{"hidden_act": "tanh_gelu", "beta1": 0.9, "lr_head": 0.00562, "warmup_steps": 458, "schedule": "wsd"}
Each number is 128 + 32 x the weight over its row's rms, rounded and kept within 0 to 255. Layers, rows and columns count from 0. The size above them is the row's rms in percent of the matrix's.

# layer 10 attention output (transposed), 320x160, rms 0.104, rows 318-319, columns 0-159
size [151 140]
[[203 135 103 165 152 117  91 150 120 165 175 121 197 100 166 163 184 136  81 153 179 111  94 113 119 128 149 154 143 133 123 163 130  66 120 133 138 150 143 109 151 132  98 143 124  64 109 143  57 169 132 192 119 155 143 153 109 155 110 151 106 126 142  92  55 160 103 139 157 119 121 167 112 164 194 133 141  76 143 165 129 116  76 100 126 127  92 134 152 142 137 136 147 140  82 135 126 119 110 116  88 105  94 125 114 120 147 153  15 125 164 127 158 166 124 155  70 111 156 132  76 121 149 110 126 107 137 135  77  97  98  86  99 115 108 177 125 104 155 166 145 116  35 154 108 149 136 179  84 148 110 147 114 192 140 134 104 124  60  79]
 [ 99 143 134 111 170  79 158  79 159 136 144 104  75 115 107 137 127 168 136  44 161 153  45 200 169 148 107 130 152  82 111 138 158  84  91 139 154 175  88  97 113  78  98 138 134 122 101 187 157 182  67 147 117 157 162 140 133  89  97 152 137 137 120 142  93 112 112  84 126 117 144 194 106 150 201 135 141 140 155 132 138 133 140 117 139 117 126 128 129 125 131 103 150 142 192 127 166 185 110 133  53 143 138 157 142 115 102  98 130 151 130  77 141  59 151 124 126 119  75 100 146 167 113 164 131 134 128  96 156 135  84 131  78 107 154 188 169 150 169  83 190 145 109 127  65 130 117 161 109 117  87 168 159 151  78 144 118 111  63 132]]
# layer 10 attention value, 320x160, rms 0.0334, rows 319, columns 0-159
size [131]
[[142 116 112 153  95 163 145 159 129  86 134 109 169 178 163 133  96 161 155 106 112 158 122  89  91  81 150  95  92 133 118 229 101 115  95 170 146 112 168 122 154  97 139 156 124 145  95 123  58 115 131 152 109 157  95 157  99 128 115  67 166 120 167 153 155  86 105 181 128 158  88 145  82 132  63 101 112  80  86 130 133 181  79  90 167 186 122 130 150 157 117 144 124  58 105 143 115  60 150  72  87 129 121  60 152 133  91 133 119 118 162 109 157 214 172 103 104 121 136 169 124 105  81 124 132 154 135 172 135 170 124 118 142 175 165  96 162 121  77 169 148 119  93 101 149 131 141  94 100 172 170 127 177 148 137 110 150 114 138 103]]
# layer 10 MLP up, 1280x160, rms 0.0911, rows 0-19, columns 0-159
size [109  95  94 110  93 101 103  94 102  97  94 102  87 101 102  88  91  93  79 100]
[[134 189 133 109 126 113 154 150 121 116 163 161 124 104 153 144  89  82 111 103 137 112 114 118  72  73 119 101 135 144 158 161 130  98 149 100 124  59 133 123 150 107 182 145 134 202 102 124 105 106  64  75  73 146 178 140 137 152 155 126 116  95 158 144 161 137 176 201 139 118 118 150 133 148 152 179 111 121 126  76  63 132 194 142 133 117 130 127  70 141  86 146 107 121 156 125 120 190  82 150 122 103 117 164 103 126 162 205  88  65 148 134 129 160 114 127 147 133 122  98 195 145 147 127 118 135  88 136 202  74  77 143  90  94 168 139  63 138 146 188 115 131 114 153 175  95  96 114 157 131 173  52 119  97 148 151 110 121 133 104]
 [113  83 141 163  73  91 128  69 120 104 146  84  91  83 126 152 129 162 152 111 117 148 122 142 120 148 139 102 133 154 117 100 144 133  87 167 113 199 178 153 156 112  93 108 115  89 122 136 130 108 135 140 100 176 150 131 113  91 145 177 128 144 137 102 169 107 142 128 103 122 106 121 179  57 153  62 162  91  70  84 108  67 162 116 151 155 151 115 163 174 154 141 173 112 159 171 121 209 111 114 120 152 144 133 137  38 170 153 113 111  98 149 107 217  83 136 146 190 125  89 121 105 139  93 117 156 125 112 120  78  79 126  75 129 109 151 114 113 113 100 126 127 117 158 154 205 130 108 164 136 168  84 124 161  79 163 117 173 167 170]
 [157 100  88 211 170 111 103 152 122 108 157 106 101 120  94 134 137  93  76 140 137  77  88 125 120 140 131 151  82 168 129 125 135 149 101 177  85 138 185 132 151  79 136 150 107  94 186 116 140  97 165 159  45 150 145 160 165  85 128 161 114 142 180  89 112 118  89  57 144 173 162 194 148 124  84 162 147 122 113 130 155  90 110  56 111 119  88 122 118  94 180 167 175 161 130  78 131 138 168 154 134 121 150 157 100 102 163 126 139 173  91 138 132 151 121 125 156 118 142 113 143 141  88  88 115 130 101 112  95 123 120 143 142 130 179  86  94 119 174 186  74 151 164 155  97 137 160 108 208  67 143 147 102 115 181 104  84 150 125  95]
 [100 170 109 114 165 147 114 113 109 149 168 108 116 162 132 131 182  92 136 133 173 139 116 147 187 203 178 141 111  84 157 102 118 152 113  71 104 150 163 143 153 126 102 128 150   1 185  90 159  84 164 150  47  74 169 136 157 122 131 119 113 137 166 124 107 157 127 125 123 148 126 124 176 177  93 112 130 123 182 157 158 135 165 131 105 113  62 141 120  98 122 139 121 184 142 143 138 122  90 111 142 148 146 119 112 123  96 135 117 150 122  92  98 153 131 134 128 125 124 113  90  84 173 155  94 152  46 113  88 169 135 161 106 193 131 204  60 124 168 116  90  92 121  92 146 139 149  90 128 176 140  89 108  71 133 126  88 146 136 118]
 [163  89 176 149 173 111 126 110 106 159 161 129 155 200 124 144 149 100  69 141  89 140 124  73 140 102 143 125 104 153 158 114 109 118 188 130 147 107 102 119 152 115 134 185 145 142 176  96 134 117 133 136 154 118 114 170 132 132 135  74 159 135 160 147 136 131 129  75 189  50  87 128 136 116  92 124 110 159 117 133 147  80 106 136 141 119 118 112  95 150 146 139 111 114 140 148 135 159  75 124 161  99 228 100  85 107 123 148  82  62 183 127  54 143 108 159 143  91  36 136 172 103 125 133 120 114 150 166 163 113 127 124 124 142 209 153 125 171 188 143 129 114 143 171 156 156  51  97 113 112 126  90  86  74  99  70 132 146 102 119]
 [163  73 174 148 122 108 122 106 161 125 174 131 125 124 129 173 153 137 157 126  92 182  72 155 155 150 150 150 134 149 125 105 129 139 116  90 168  73 100  93  94  53 159 133 113 170 217  49 120 150 141 170  85 114 172 132 127 173 142 132 125  89 147 155 113  45  99 126 148 143 170 121 160  82 109 118 106 156 117 113 133 153 108 113 129 120 101 118  82 123 137 160 107 124 184 122 116 156 115 110 153 119 169 157 104 144 225 128  57  63  95 134 126 134 116 104 176 130 116  61 112 102  74 173 152  74 127 144  47 101 105 147  99 141 199 139 108 126 127 107 141  96  93 152 149 123  95 133 101 142 104  79 143 146 134 128 117 106 155 164]
 [145 127 148 184  77 125 136 142 154  72 111 108 107 104 132 118 141  95 106 146 180 158 152 132 134 143 148 155  95  91 172 146 206 130 142 100  80 151 148 149 127  98  78 144 159 100 145 139  89 153 165  49 137 162 147 144 170 125 151  99 133  67 153 188 130 149 151  58 130  93 131 137 182 138  95 132 124 202  86 116 174 118 144 148 120 144 139 110 148  98 111 110 109 174 154 144 124 145 230 123 127 103 116 145 115 104 145 131 135  83 156  90  84 130  91 196  80  53 143 109 138  92 136  86 155 165 134 103 140 110 112  95 115 133 126 183  92  97 136 104 115 148 127 162 138 100  14  95 169 162 157  92 140  86 103 148 116 138 140 124]
 [134 125 158  75 140 167 141 122 144  87 128 140 153 139 143 134 105 153 104 177 202 160 140 139 124 119 109 106 145 142 142 116 119 150 114 152 144 172 101 127 145 144 140 201 123 111 146  84 147  99 107 135  48 130 122 126 121 160 110 123 138 156 127 148 105  78 203 104 131  79 142 121 128 158 105  87  82 172 172  90  75 138  89 145 100  71 166 109 132 199 194  97  86 176 140 162 123 178 118 145 212 163 136  83 129  59  98  88 135 115  95 163 161 101 132 142  72 100 119 115 127  76 158 125  72 181 157 111 145  72 128 158 135 174 145 125 140 146  88 140 129 132 129 188 136 115 125 139 192 133 116 192  93 118 108  77 105 161 120  76]
 [105  70 114 159  90 141 133 156 178  93 192 139  98 118 139  96 129 121 138 109 121 135  96  72 150 150 219 135 111 161 113  71 118 144 104 112  69 110 203 106 125 153 151 107 106 118  88 133 143 126 173 105  86 132 169 104  49 128 148  75 118 140  71 100 132 176 116 119 137 129 203 125 123 126 119 180  90  79 182 153 164 149 171 154  81 165 155 141 118 109 105 134 118 153  79 169 125 121 121  90 184 146 106 131 158 139 129  79 117 191 152 187 157 123 161 116 181 121 100  85 115 108 102 137 110  74 108 166  99 135 120 136 124 108  77 174 131 120 151 174  92 122  95  69 167 147 190 165 152  83 106 130 148 116 144 117 110 132 166 139]
 [ 80 220 151 130 107 160 165 118  92 103  84 148  67 117 144 151 187 140  69 147 143  98  93 128 171 183  80 110 190 146 151 129 173  89 114 107 109  86 130 114 103 139 146 184 132 133 122  89 138 102 109 101  84 117 183 123 103 151 119 153 101 156 118 128 146 126 161 117 130 104 142 149 124 154  79 136 122 127 119 127 101 107 142 118 102  60 104  88  89 129 103 160 107 125 103 138 135 107 109 151 129 194 105  55 159 181  89 127 140 137 150  97  73 141 150 132 130  86 104  54 155 167 169 112  55 165  67 108 133 132 126 182 147 146 149 180  75 161 184 108 103 111  99 146 178 157 127 131 140 136 123 113 141 100 133 161  63 108 156 190]
 [ 97 144 184 125 104 130 148 127 114  98 157 141 100 178 187 142 173  64 107 138  76 137 146  78 165  91 149 148 130  88 188  53 163 141  75 131 137  94 133 111 126 103 156 122 153 151 143 137 140 158 110  80  85 143 181 157 155 202 130 139 128 118 149 179 103 134  94 148 163  90 133 140 123  91  96 154  94 169 158 117 139 139 106 146 125 112 112 153 131 122 106 134 131 158 113  85 135 119 136 197 117 144 161 144 100 123 120  59 130  92 152 113 116  92 127 135 109 122 145 149 142 156  90  70  96 171 150 111  90  83 128  81 174 128 156 169 107  91 193 115  92 187 128 135 153  72  62  93 105 140 202  80  99  85 111 128  52 137 110  72]
 [121 127  72 109  87 196  80 152 200 159 128  83 130 150  71 134 143 117 122 158 148 139 118 126 139 190  85  99 121 154 192 117 103  81 119  57 140 113 175 138 108 178 105 122 136 131 153 198 201 137 106 121  97  95 163 139  58  96 139 104  92 141 176  83 157 139 142 149 102  99 145 108 201  85  89 152 158 107 145 110 110  82  99 111 133 140 128  86 138 141 103 150  55 112  92  88 158 128 102 101 125 157 151 157 136 160 111 126 143 124  88  88 139 132 103 146 157  72 123 162 147  99  95 156 100 100 156 192 139 133  89 178  95 133 189 136 127 126 147 154 123 134  58 108  81 118 120  78 129 181 156 164 137  92 114  98 139 104 142 116]
 [130  79 153 103  86 153 183  96  90  96 151 170 162 149 141 135  51 177 141 154 151  91 155 128  92  89  82 214 150  94  56 142 164 143 116 130 136 101 108 118  54 150 135 195 140 119 127  75 123 152 117 151 127 120 107 121 138 180 130 177 160 154 175  93  95 129 115 134 152 139 134 158 130 183 102 166 161 126 165 129 101  76 114 187 110  93 102 105 114 123 139  96 109 167 103 176 125 106 120  97 176 152 187 143  98  91 108  93 178 177 102 121 164 153 119 104 130 162 105 128 197 120  86 133  99 147 174 163 117 131 105  89 154  92 159 112 157 101 201 109  90 118 117 144 162  56  93 117 105 107 135 131  92 101  84 130 132 139 113 109]
 [ 96 135 154 150 144 124 160 110 111 144 128 109 129 140 131 187 140 112 176 161 130 150 121 190 101 112 146 136 121 115 143  87 115  97 126 128  94 127 133 130 190  84  97 168 112 134 154 176  95 152  79  45 108 169 166 130 111 178 115 121 138 182  98 151 129 128 128 146  62 140 129  86 171 128 116 103 142 207 109 160 106 125  91 110 176 162  97 106 198 117 102 129 110 126 106 131  45  41  96 213 110 126 142 149  80 168 173 104 102 146  92 175 156 146 191 116 149  97 165 102 145 109 166 120  98 162 169 145 177  90 106 103 142  94 158 149 141  71  44 161 127 143 144 108 159 104 140 135 159 103 107 141 119  97 122 110  79 125 142 127]
 [115 118 117 123 149  99 159 130 127 146 161 131 131 147 133 215 151 182 157 139 186 143 129 118 142 157  81 157  87 123 102 124 144 166  63 111 149  59 170 105  96 105 151 128 179 125 135 117 110 155  98 147 125  85 149 166 116  75 107 125 167 155 125  80 166  71  77 162 115 171 129 131 128 103  89 103 139 177 144  93 167 125  91 169 193  86 150 123 159 100 123 147 180 133  91 144  88 100 136 128  74  82 185 130 144 128 176 110  94 142 100 148  93 129 187 178  78  94 125  64  99 137 129 193  97 140 156 170  95 166 115 118  95 143 173  99 165 124 107 132 146 102 162 143  86 140 171  93 152 148 100  67 106  72 145 120 154 111 150  74]
 [122  95 138 118 115 128 105 203  85 126 129 192  91 142 138 145 115  56 138 110 139 119 118  96 155 163 137 104 149 153  80 100 110 101 104 142  80 130 141  91 165 120 125 108 131  87 133 125 133 138  94 132 104 140 147 117  86 125 165 107 138 190 136  81  76 127 118 109 168  95 112 134 184  89 144 111 128 129 148 160 156 144 169 138 135 126 134 189 175 116 157 157 151 159 133 147 101 132 112 142 153 176 141 128 108 122 171 114 120 157  64 168 108 137 154  73 204  73 189  50 123 140 104 105 129 125 161  95 122 120 130  73 105 146 203 139 101  55 152 201 118  72 102  68 117 100 180 175 105 203 128 131 148  91 109 128  98 142  99  74]
 [129 177  61 110 106 110 174 108 118 127 108 139 130 105 107 101 108 155 119 108 133 139 108 127 158 102 145 105 163 147 145  70 129 147 118 122  88 131 115 108 180  92 229  96 131  95 181 156 114 152 150  98 113 124 104 102 131  34 115 121 150 127 157 122 184  64 153  85 123 114 149 130 177  80 168 139 207 181 120 150 152  77 144 120  97 124 147 113 132 143  87 128 156 123 115  49 166 190 117  92 100 122 103 126 165 108 219 161 138 158 114 127 136 115 113 186 179 110 102  84 101 138 129  95 153 141  97 181  89 108 121 174 130  91 145  79 123 166 137  54 125  99 140 123 167  83  98 156 131 176 136 122 139 122 134 125 167 113 167 151]
 [100 142 126 177 119 124 116 129 163 115 153  88 142 104 111 176 160 120  77 160 153 124 142 151 144 107 139 109 152 165 154 121  92 145 151 181 154 158 104 151 117  97 134 145 163 123 106 131 134 152 134 113 200 181 141 177 145 138 131 121 153 147 112 193  86  98 125 177 112 113 152 145 120 163  72 151 123 127 133 113 123  93 115 163  68 116  86 110  92 133 187 175 127 131  60 136  63 165 162 151 173 126 116 212 126 137  84  72 121 119 133 112 101 175 149 130 108  96 187  90  96 100 153 144 116 200 118 104 138  97  68 121  95 105 170 103 132 101 119  49 122 110 128 133 171 145  54  77 159 159 130 114 111  94 144  63 141  73  72 177]
 [135 110 131 146 154 113 161 173 146 116 100 120 143 139 158 114 184  70 119  96 128 129 168 152 168  76 135 113  88 121  86 148  99 141 152 165  75 110  80 139 140 152 144 150  95 159 169 116 140 146 120  40 155 130  98 127 134 149 173  96 152 157 147 255 190 116 115 129 162  81 147 134 140 104  91  98 133 156 158 130 140  84  86 153 121  87 188 124 126 110 185 154 139 135 146 118  94  89 115 118 135  82 125 159 144 161 174 124 109  83 136 142 117 160  73 185 155  85 105 112  59 131  94 155 134 203 168 115 124 112 147  59  68 103 126  54 108 148  84 104 149 125 100 134 153 130 145  99 104 113 172 130 134 116 114 102  87 124  96 145]
 [150 102 133 111 170 118 126 149 148  76 113  85  93 127 110 148 146 109 148  94 115  78  59 159 176 133  95 196 119  99 125 117 200 192 123 144  67  84 122  85 144 121 148 151 154 127 156  90 132 154 150 141 161  71 136 100 149 137 149 175 118  75  89 115 151  85 144  93  58 172 208 132 109 189 103 106 109 147 141 134 127 170 101 110 141  75 144 122 197 134  92 105 117 155 103 173 153  89 149  85 149 156 131 147 122 147 132 127 154 134 111 120 172 166 155 108 175 152 152 101 169  86 158 154 138 122 101 140 172 109 132 127  89 146 112  92 161 183 118 183 127  82  88 131 120 139 171 129 186  69 110 114 117  94  82 126  63  93 139  96]]
# layer 10 MLP down (transposed), 1280x160, rms 0.0929, rows 0-19, columns 0-159
size [114  91  90 112  89  94 111  91  98  85  95 102  86  98  97  83  92  87  79 107]
[[191 131 171  73 138 203 126 128 126 107 159 114  91 178  94 124 126 147 101 134  95  84  96 106 141 108 136  73 134 186  70 143 116 146  74  92  90 131 156 136 117 138 103 127 135 127  67 121  89 153 135 161 116  85 163 145 126 108 155 103 152 167 153 127  89 176 178  50 128 138 129 156 122 161 109 155 160  86  48 138 161 128 156 137  56 138 129 158 130 103 120 145  89 158 135 118 158  90 191 158 158 112 144 143 144 175 168 143 131 136 111  74 102 137  98 166  90 183 180 128 109 132 111  99 123 155 123  83 141 130  83 127 153 144 132 156 139 108 184 143 135  25 156 124 148  78 156 108 104 141 119 133 137 173  70  73 180 113 145 108]
 [114  51 135 176 163 115 160 225 163 154  97 110 146 121 163 149 154 126 137 127 119 171 102  91 157 140 146 166 159 162 155 136 157 116  84 137 165 109  57 106  88 119  73 106 119 143  86 128 139 144 158 111  91 108 114 146 184 195 174  53 122  95 161 120 102  86 121 180  80 140  82 126  98 164 116 104 121 170 143 131 147 194 131 107 128 182 145 153  76  88 116 142 132 116 163 151 178 128 183 112 140 150 109 109 160 127  87  93 135 138 161 122 121 104 141 105  60 121 197  95  93  88 130 137 129  95  95 134  93 105 126  65 150  89 190 159 123 155 154  97 121 102 109 121 154 120 151 122 145 145 103 129  51 125 113  83 169 120 162 129]
 [153  96 167  67 147 114 122 171 128 201 140  84 110 169 127 134 158 103 169 167 165 150 137 149 117 117 181 164 103 139 118  81 137 122 102  78 169  69  76 144 145 162 125 142 102 149 111  52  81  79 121 111 116 153 116 141 126 149 147 118 100  79 115 154 120 146 102 138 134 188 144  94 126  99 126 112 149 107 149 182  50 157 112 113  88  99 123 151 186 113 101  97 175  98 103 190 114 179 163  73 201 172 117 120 184 145 119 118 128  94 112 115 120 108 129 158 123  78 127 105 147 164  85 158 145 113 137 101 112 171 185 117 154  94 134 129  68 122 133 146 156 134 120 116  91 161 174  76 103 116 190 117 138  90 135  86 170  87 148 180]
 [ 80 109  97 116  72 107 196 160 128 131 121 128 136 153 157 108 155 108 153 121  79 150 165 111  92 135 133 229 113 163 101 171 141 112 124 144 101 150 137 167 124 151  68 126 128 133 167 126  94 119 111 142 141 141 134 103 120  61 147 103 148 105  83 139 129 116 112 208 117 127  98 106 115 137  94 112  57 127 177  82 103 140 156 172  84 141 134 157 207  80  81  97 111 110  97 114  85 216 146 120 161 114 178 108 127 122 198  62  96 107 129  97  92 129 145 104 161 152 145 110  92 133 176 180  79  96 120 104 156 168 164 111  96 138 154 141 148 113 101 153 197  96  93 131 150 214 142 125 132 143 163 126 129 129 143 123  98 112 120 109]
 [108 157 138 139  77 118 131 126 154 119  80  77  99 119 133 120 120 149 168 122 150 140 117 184  91  84 115 139  40 146 195 153 185  93 118 184 128 139 152 115 130 138 109  82  89 143 115 114 132 124  95  72 157  78  96 114 200 160 105 147  84 117 131 118 100 131 140 144 117 177 133  42 101 116 157 165 108 145 136 180  80 129 164 115 134 114 149 150 146 108 109  85 130 114 150 190 146 199 162  95 122 137 122 165 122 152 130 146 139 193  97  87 127 149 116 157 104 120 134 134 121  86  99 103 124 195 120  83  86  98 162  88 150 131 133 132 113 167 150 127 215 124 168 116  72  60 112 137 156 159 171 113 133 176 125 153 132  44 141 123]
 [124 120 125 152  74 127 108 178  85 129 146  56 173 165 110 128 169 114 129 124 178  64  97 111  51 138 112 155 141 129 158 122 142 139 133 190 110  84 102 110 184  98 103 127 124 160 180 122 120  76 124 113 220 148 142 131 115 147 180 164 106 163 118 140 168 152 154 134 153 154  98 106 113 116 104 105 125 121 108 125 135  87 169 139 109 160  78 133 198 151  83 134 157 189  76 117 176 104 132 139 162 101 145 119 109  72 128 106 112 107  64  64  84 118 167 101 126 125  75  99 165 174 198  82  52 124 111 121 166 139 173 132  84 163 128 128 167 118 131 127 125 148 181  98  88 118  81 138 116 122 129 154 161 136 145 150 135 102 140  89]
 [125 114 144  83 201 111 156 115  91 198 115  83  60  86  81  85 108 180 161 132 151 161 182 113 167 154  48 128 117 110 144  86 171 130 116 147 148 110 136 178 156 129 187 118 108 168 145 117 142 120 133 115 113 127 104 149 138 125  87 132 119 117 123 134 143 129 155 106 124 107 117  52 120 123 104  79 115 119 124 182 141 110 115  90 111 116 167 159 211 154 148  81 110 107 101 189 145  87  88 142 101 118 168 152  95 146 109 133  57 145  77 132 154 119 130 113  28 146 156 139 128 168 134 117 110  92 155 114 127 123  73  97 188 144 116 166 115 114 106 118 188 136 136 174 134 165 183 193 120 139 109 159 114 179  93 109 110 134  91 130]
 [129 120 118 148 115  84 112 124 179 152 128 101 116 159 104  85 148 100 124  97 145 118 155 128 145  69 139 119 113 116 120 107 147 133 175 181 177 171 168  96  95 116 160 104 122 152  89 111 134  98 135 123 144 128 152  75 109 135  56 154  47 128 159 122  69 123  55 159 180 112 130  71 137  85 176 161 124 103 132 127 131 119 116 124 150 114  76 128 146 187  77 154  97  82 156 126 197 185 128 142 123 164 180 134 135 155 113 162 118 137 130 108  81 135  73 142  78 125 217 109 148 149 122  91 132 160  74 111 153 119 132 164 122 146 137 128 119 119  82 164 193 138  82 118 227 114 138 123  79  97 109 128 109 161 162  99 197 117 145 122]
 [108 154 130 130 162  71 139 130  82 105 121 115 136  73 122 145 118 145 151 165 192  81 111 119 157 102 115  63 131  95 113 124 114 104 134 141 159  79  80  93 132 116 119 138  76 104 131 126 139 106 132 113 109  77 108 175 208 137 171  90 105 158 159 158  91 137 150 171 137 111  85 143 184 174 149 132 197 167  46 134 157 156 127 115 177 151  84 100 131 171 111  63 162  99 200  64 162 161 155 137 126 121 122 145 101 117  91 185 126 101 113 112 143 136 115 139  88 136 118 208 142  91 129  98 156 218 119 164 105 133 128 164 157 140 161 120 155 115 169 144 171 115 130 133 101  88  61 106  87 130 138  98  78 143 142 104 143 124 156 124]
 [117 120 127 140 165 147 193  94 118 137 156 105 194 164 125 120 150 115 131 108 181  81 130 111  95 126 104 152  99 153 168 127  99 147 172 132  37 139  90 148 161 171  83 171 150 120  96  91 127  76 107  98  89 182 170 136 146 101 123  96 116 134 155 102 116  81 148 132 119 103 138 191  95 103 144  99  80  93 122  77 117 139 149 123 137 115 162 123 111 178  97 157 126  55  54 126 170 116  73 169  59 126 125 161 111 128 132 178 133 130 160 111 137 128 175 102 172 126 169  98 166 115 127 124 120 116 115 105  89 124  91 152 222 106 149 126  93 119  79 141 216 150 117 126 134 191 114 119 180 119 114 149 179 144 143 100 149 158 106 103]
 [126  98 107 158 162 111 126 137 170 156 100 186 143  94 127 123 125 135  90 114 111 137 173 173 104 181 145 130 106  86 130 161 140  79  72  77 130  99  43 119 186 131 130 156 165  62 154 103 109 137 139 113  93 125 102 138  73 120 134 146 177  83 155 154 134 118  96 123 170 102 105  86 157  86 136 156 105  81 110 127 124 167 162 107 113 156 160  81 166  86  85 127 141 117 139 134 114 104 114 116 174 107 185 146 151 124 165 145  93 129 107 109  75  97 106 134  47 145 145  89 113 153 138 157 199 148 112  92 164 194 120 101 147  80 130 167 104 103 143 140 197 118 127 180 112 197  81 113 106 136 187 120 104 160 114  97 193 114 160 160]
 [107 111 166  71 138 109 119 173 144 128 156 138  88  94 135 127 114 172 127  60 147 177 140 167 136 118 106 131 115 166 119 148 149 189 147 181  94 131 102 134 113  65  91 187 154 107 160 138 130 139 119 109 112 146 101 101 105 133 106 102  83 125  69  89 165 167  70 159 119 114 103 104  42 139 125 136 117 160 195 154 137 145 107 134 140 164 136 123 159 122 124 122 163 116 164 117  94 123 121 115 137  71 130 168 172  99 122 183 142 177  93 139 102 188 156 119 118 110  79 137 141 165 124 172 134 129 116  90 147 160 104 139 172 115 176 115  80 116 155 141 124 100 185  93 140 113 114  97 185 175 143 125 181 155 103  96  28  56  57 140]
 [195 138 165 207 129 122  93 122 191 123  79 115 116 142 101 136 133  51 175 151  75 163 145 144 165 121 156  85  49 202 142 155 111 137 165  97 145 131 181 111 168  95 110 147 186  88  82 180 140  76 139 116  70  92 117  97  99 116 115 147 115 143 122 111 158 131 148 106 159 160 109  78 132  52 119 121 120 114 132 101  99 171  89 139 127 123 115 144 140 122 175  93 136 107 110 149 132  79  79 115 127  92 133 109 134 130 191 142  93  99 107  95 118  93  97 150 153 164  77 155 156  86 170 167 128 109 149 177 119 144 118 153 148 152 128 122 142 109  86 165 120 123 180 195 106 146  74 152 127  97 142 135 132 167 107  97 157 151 182  84]
 [156 122 120 119 164 119 138 133 184 146 122 211 136 117  98 160  99 112 151 129 100 118 130 133 105  86  73  81 101 142 145 136 120 159 178 137  93  31 140  74 188 136  82  97 135 113 122 127 157  66 104  39 133  93 119  74 129  66 164 112 164  66  80 125 141 131 104 107 174 108 143 108  79 143 118 121 134 196  76 143 113 138 176 116 117 118 151 107 126 112 147 119 145  85 152 156 120 137 142 146 127 164 135  90 120 131 146 136 113 109 153 113 124 107 132 145  92  99 196 159 146 155 153 186 151 109 145 141 162 154 146 135 172 142 145 207 120 113 146 172 197 161 113 126 123 125  74  77  92 187 174 134 155 157 155 116  82  96  79 130]
 [143  96 159 104 115 146 100 169 103 130 148  99 109 130 141 127 116 163 118 120 132  99 181 147 132 135 131 188 102 126 106 147 158  66 116 127 153 109 189 121  51 135 134 187  70  97 129 145 127 122 135 201 115 138  89 105 155 157 167 144 121 142 152 123 125 131 137 164 200 254 134 199 151 120 117  91  87 136 128 175 109 117 149  86 120 125  88 139 118  98 139 122 119 128 142 121  86 135 168 185 114 122  95 144  99 107 161  94 159 174 147  62 119 150  90 174  70 114 152 136 131 153 130  69 155 115 138 102 110 147 104 144 167 155 111  86  83 129  73  97 127 115 162  95  61 130 108 147  73 144 147 148 201 106 190  97  97 112 104 135]
 [139 109  76  89 159 143 149  96 162 125 141  93 191  88 150 151 130 150 172 104  69 116 108 158 110 122 177 157 109 159 120 117  97  73 133  94 128 106  72 159 111 143 150 175 103  84 145 120 128  66 132 131 113 153 138 148 163 169 195 154 143 123 130 144 173 101 116  80 110 150  85 156 137 125  72 128  87 118 105 151 130 162  83  71 131 104 177 104  87 111 160 200 141 127  71 131  84 154 173 123  78 151 166 113 118 123 153 134 194 104 116 119 133  77 150 125  98 161 130 114 136 169  86 164 165  83 150 122 178 160 187 183 122 137  92 145 185 116 102  79 172 119 215 153 114 122 104 130 106  83 141 131  62 134 154 105  89 125 124 148]
 [123 160 114  87 115 153 100 143 146 132 128 145  77  98 162 161 138 152 120 125 147 144 147 151 151 141 140 140 114 147 101 137 103 132 165 185 107 156 210 160  94  90 146  76  89 115 137 120 144  83 120 100 137 134 132  75 109 130 125 177  96  67 176 168 118 153 160 132 136 173 109 129 112 146 123 133 107 172 160 153  99 177 154 147 133 184 100 137 104 100 159  56  66 131 168 132 144 145  68 117 115 173 161 157 156 148 138 153 216  99 166 117 146 136 120 139 164  90 156 120 158 103 120  88 153  46 141 122 123  76 108  75 143 158  93  29 101 123 122 118 108  93  74 169 135 177  96 139 104 109 158 103  73 109 195 104  72 139 139 105]
 [108 169  65 117 137 158 182 155 132 109 127 217 101 120 163 117  99  88 156 120 159 119 176 158 144 152 128 171 132 111 160 101 131 102  95 105 111 137 115  63  72 109 160 134  92 139 102 111 131 107  96 131  50  81 131 153 145 117  10 107 113 150  88 115 131 175 135  42 120 109  99 113  79 165 146 154 135 111 153 134 135 157  89 187 141  95 171 160 128 132  60 119 195 130 102 123 151 114 170 151 111 131 136 114 112  97 130 170  77 104 172 118 145 122 154  96 138 120 133 119 132 155  77 163 127 192 164 114 184 132 186 165 115 183 101 102 116 148 158 159 186 137 121 139 138 137 127 146  65 174 123 122 118 126 123 110  96 109 150 114]
 [131 153 134 152 163 140  98 165 140 134 110 144 142 104  75 117 119 126 126 147  67 107 132  65 151 171 106 145 123 179 205  37 180 110 159 110 154 119 130  95 124 144 170  91 151 103 137 147 119 154 108 191  99 114 103 170 101  78 147 160 122 105 134  82 105  62  74 159  66  69 147 159 100 148 146 155 114 121 118 154 132 146 137 165  91 148 122 128 133  76  99 133 156 120 131 126 153 140 119 115 121 128 131  85  89 118 145  78 116 152 143 144 109 150 175 115 114 161  63 129 136  93 122 147  84  47 112  57  95 162 110 221 130 140 156  56 182 163 131 140 164 133 146 187 182 159 156 124 131 139 118 110 151 149  83 124 130 137 162  90]
 [141 133 178  97 143 174 102  86  88 133 185 106 168 162  46 170  52 124 160 168 121  93 172 150  95  84  84 129 118 153 104 119 146 146 161 110 149 105 130  71 187 117 136 176 130 141 103 109  87 137 138 214 148 117  99 150  90 170 117 183 121 149 148 121 158 119 146  90 123  87 116  29 130 140 139  79 130 154 108  74 120 127 158 137 142 109 136 114 131 100 113 112 129 152 187 181 141 104 129 184 133  98  86 178 117 102 135 126 106 144 122 110 137 105  94 147  98 134 164 103 121  86 134 134  98 113 128  91  83 133 172  82 157 164 108  97  75 125 120 114 193 136 162 120 171 114 138 118 130  58 129 105 113 135 150 173 147 133 174 205]]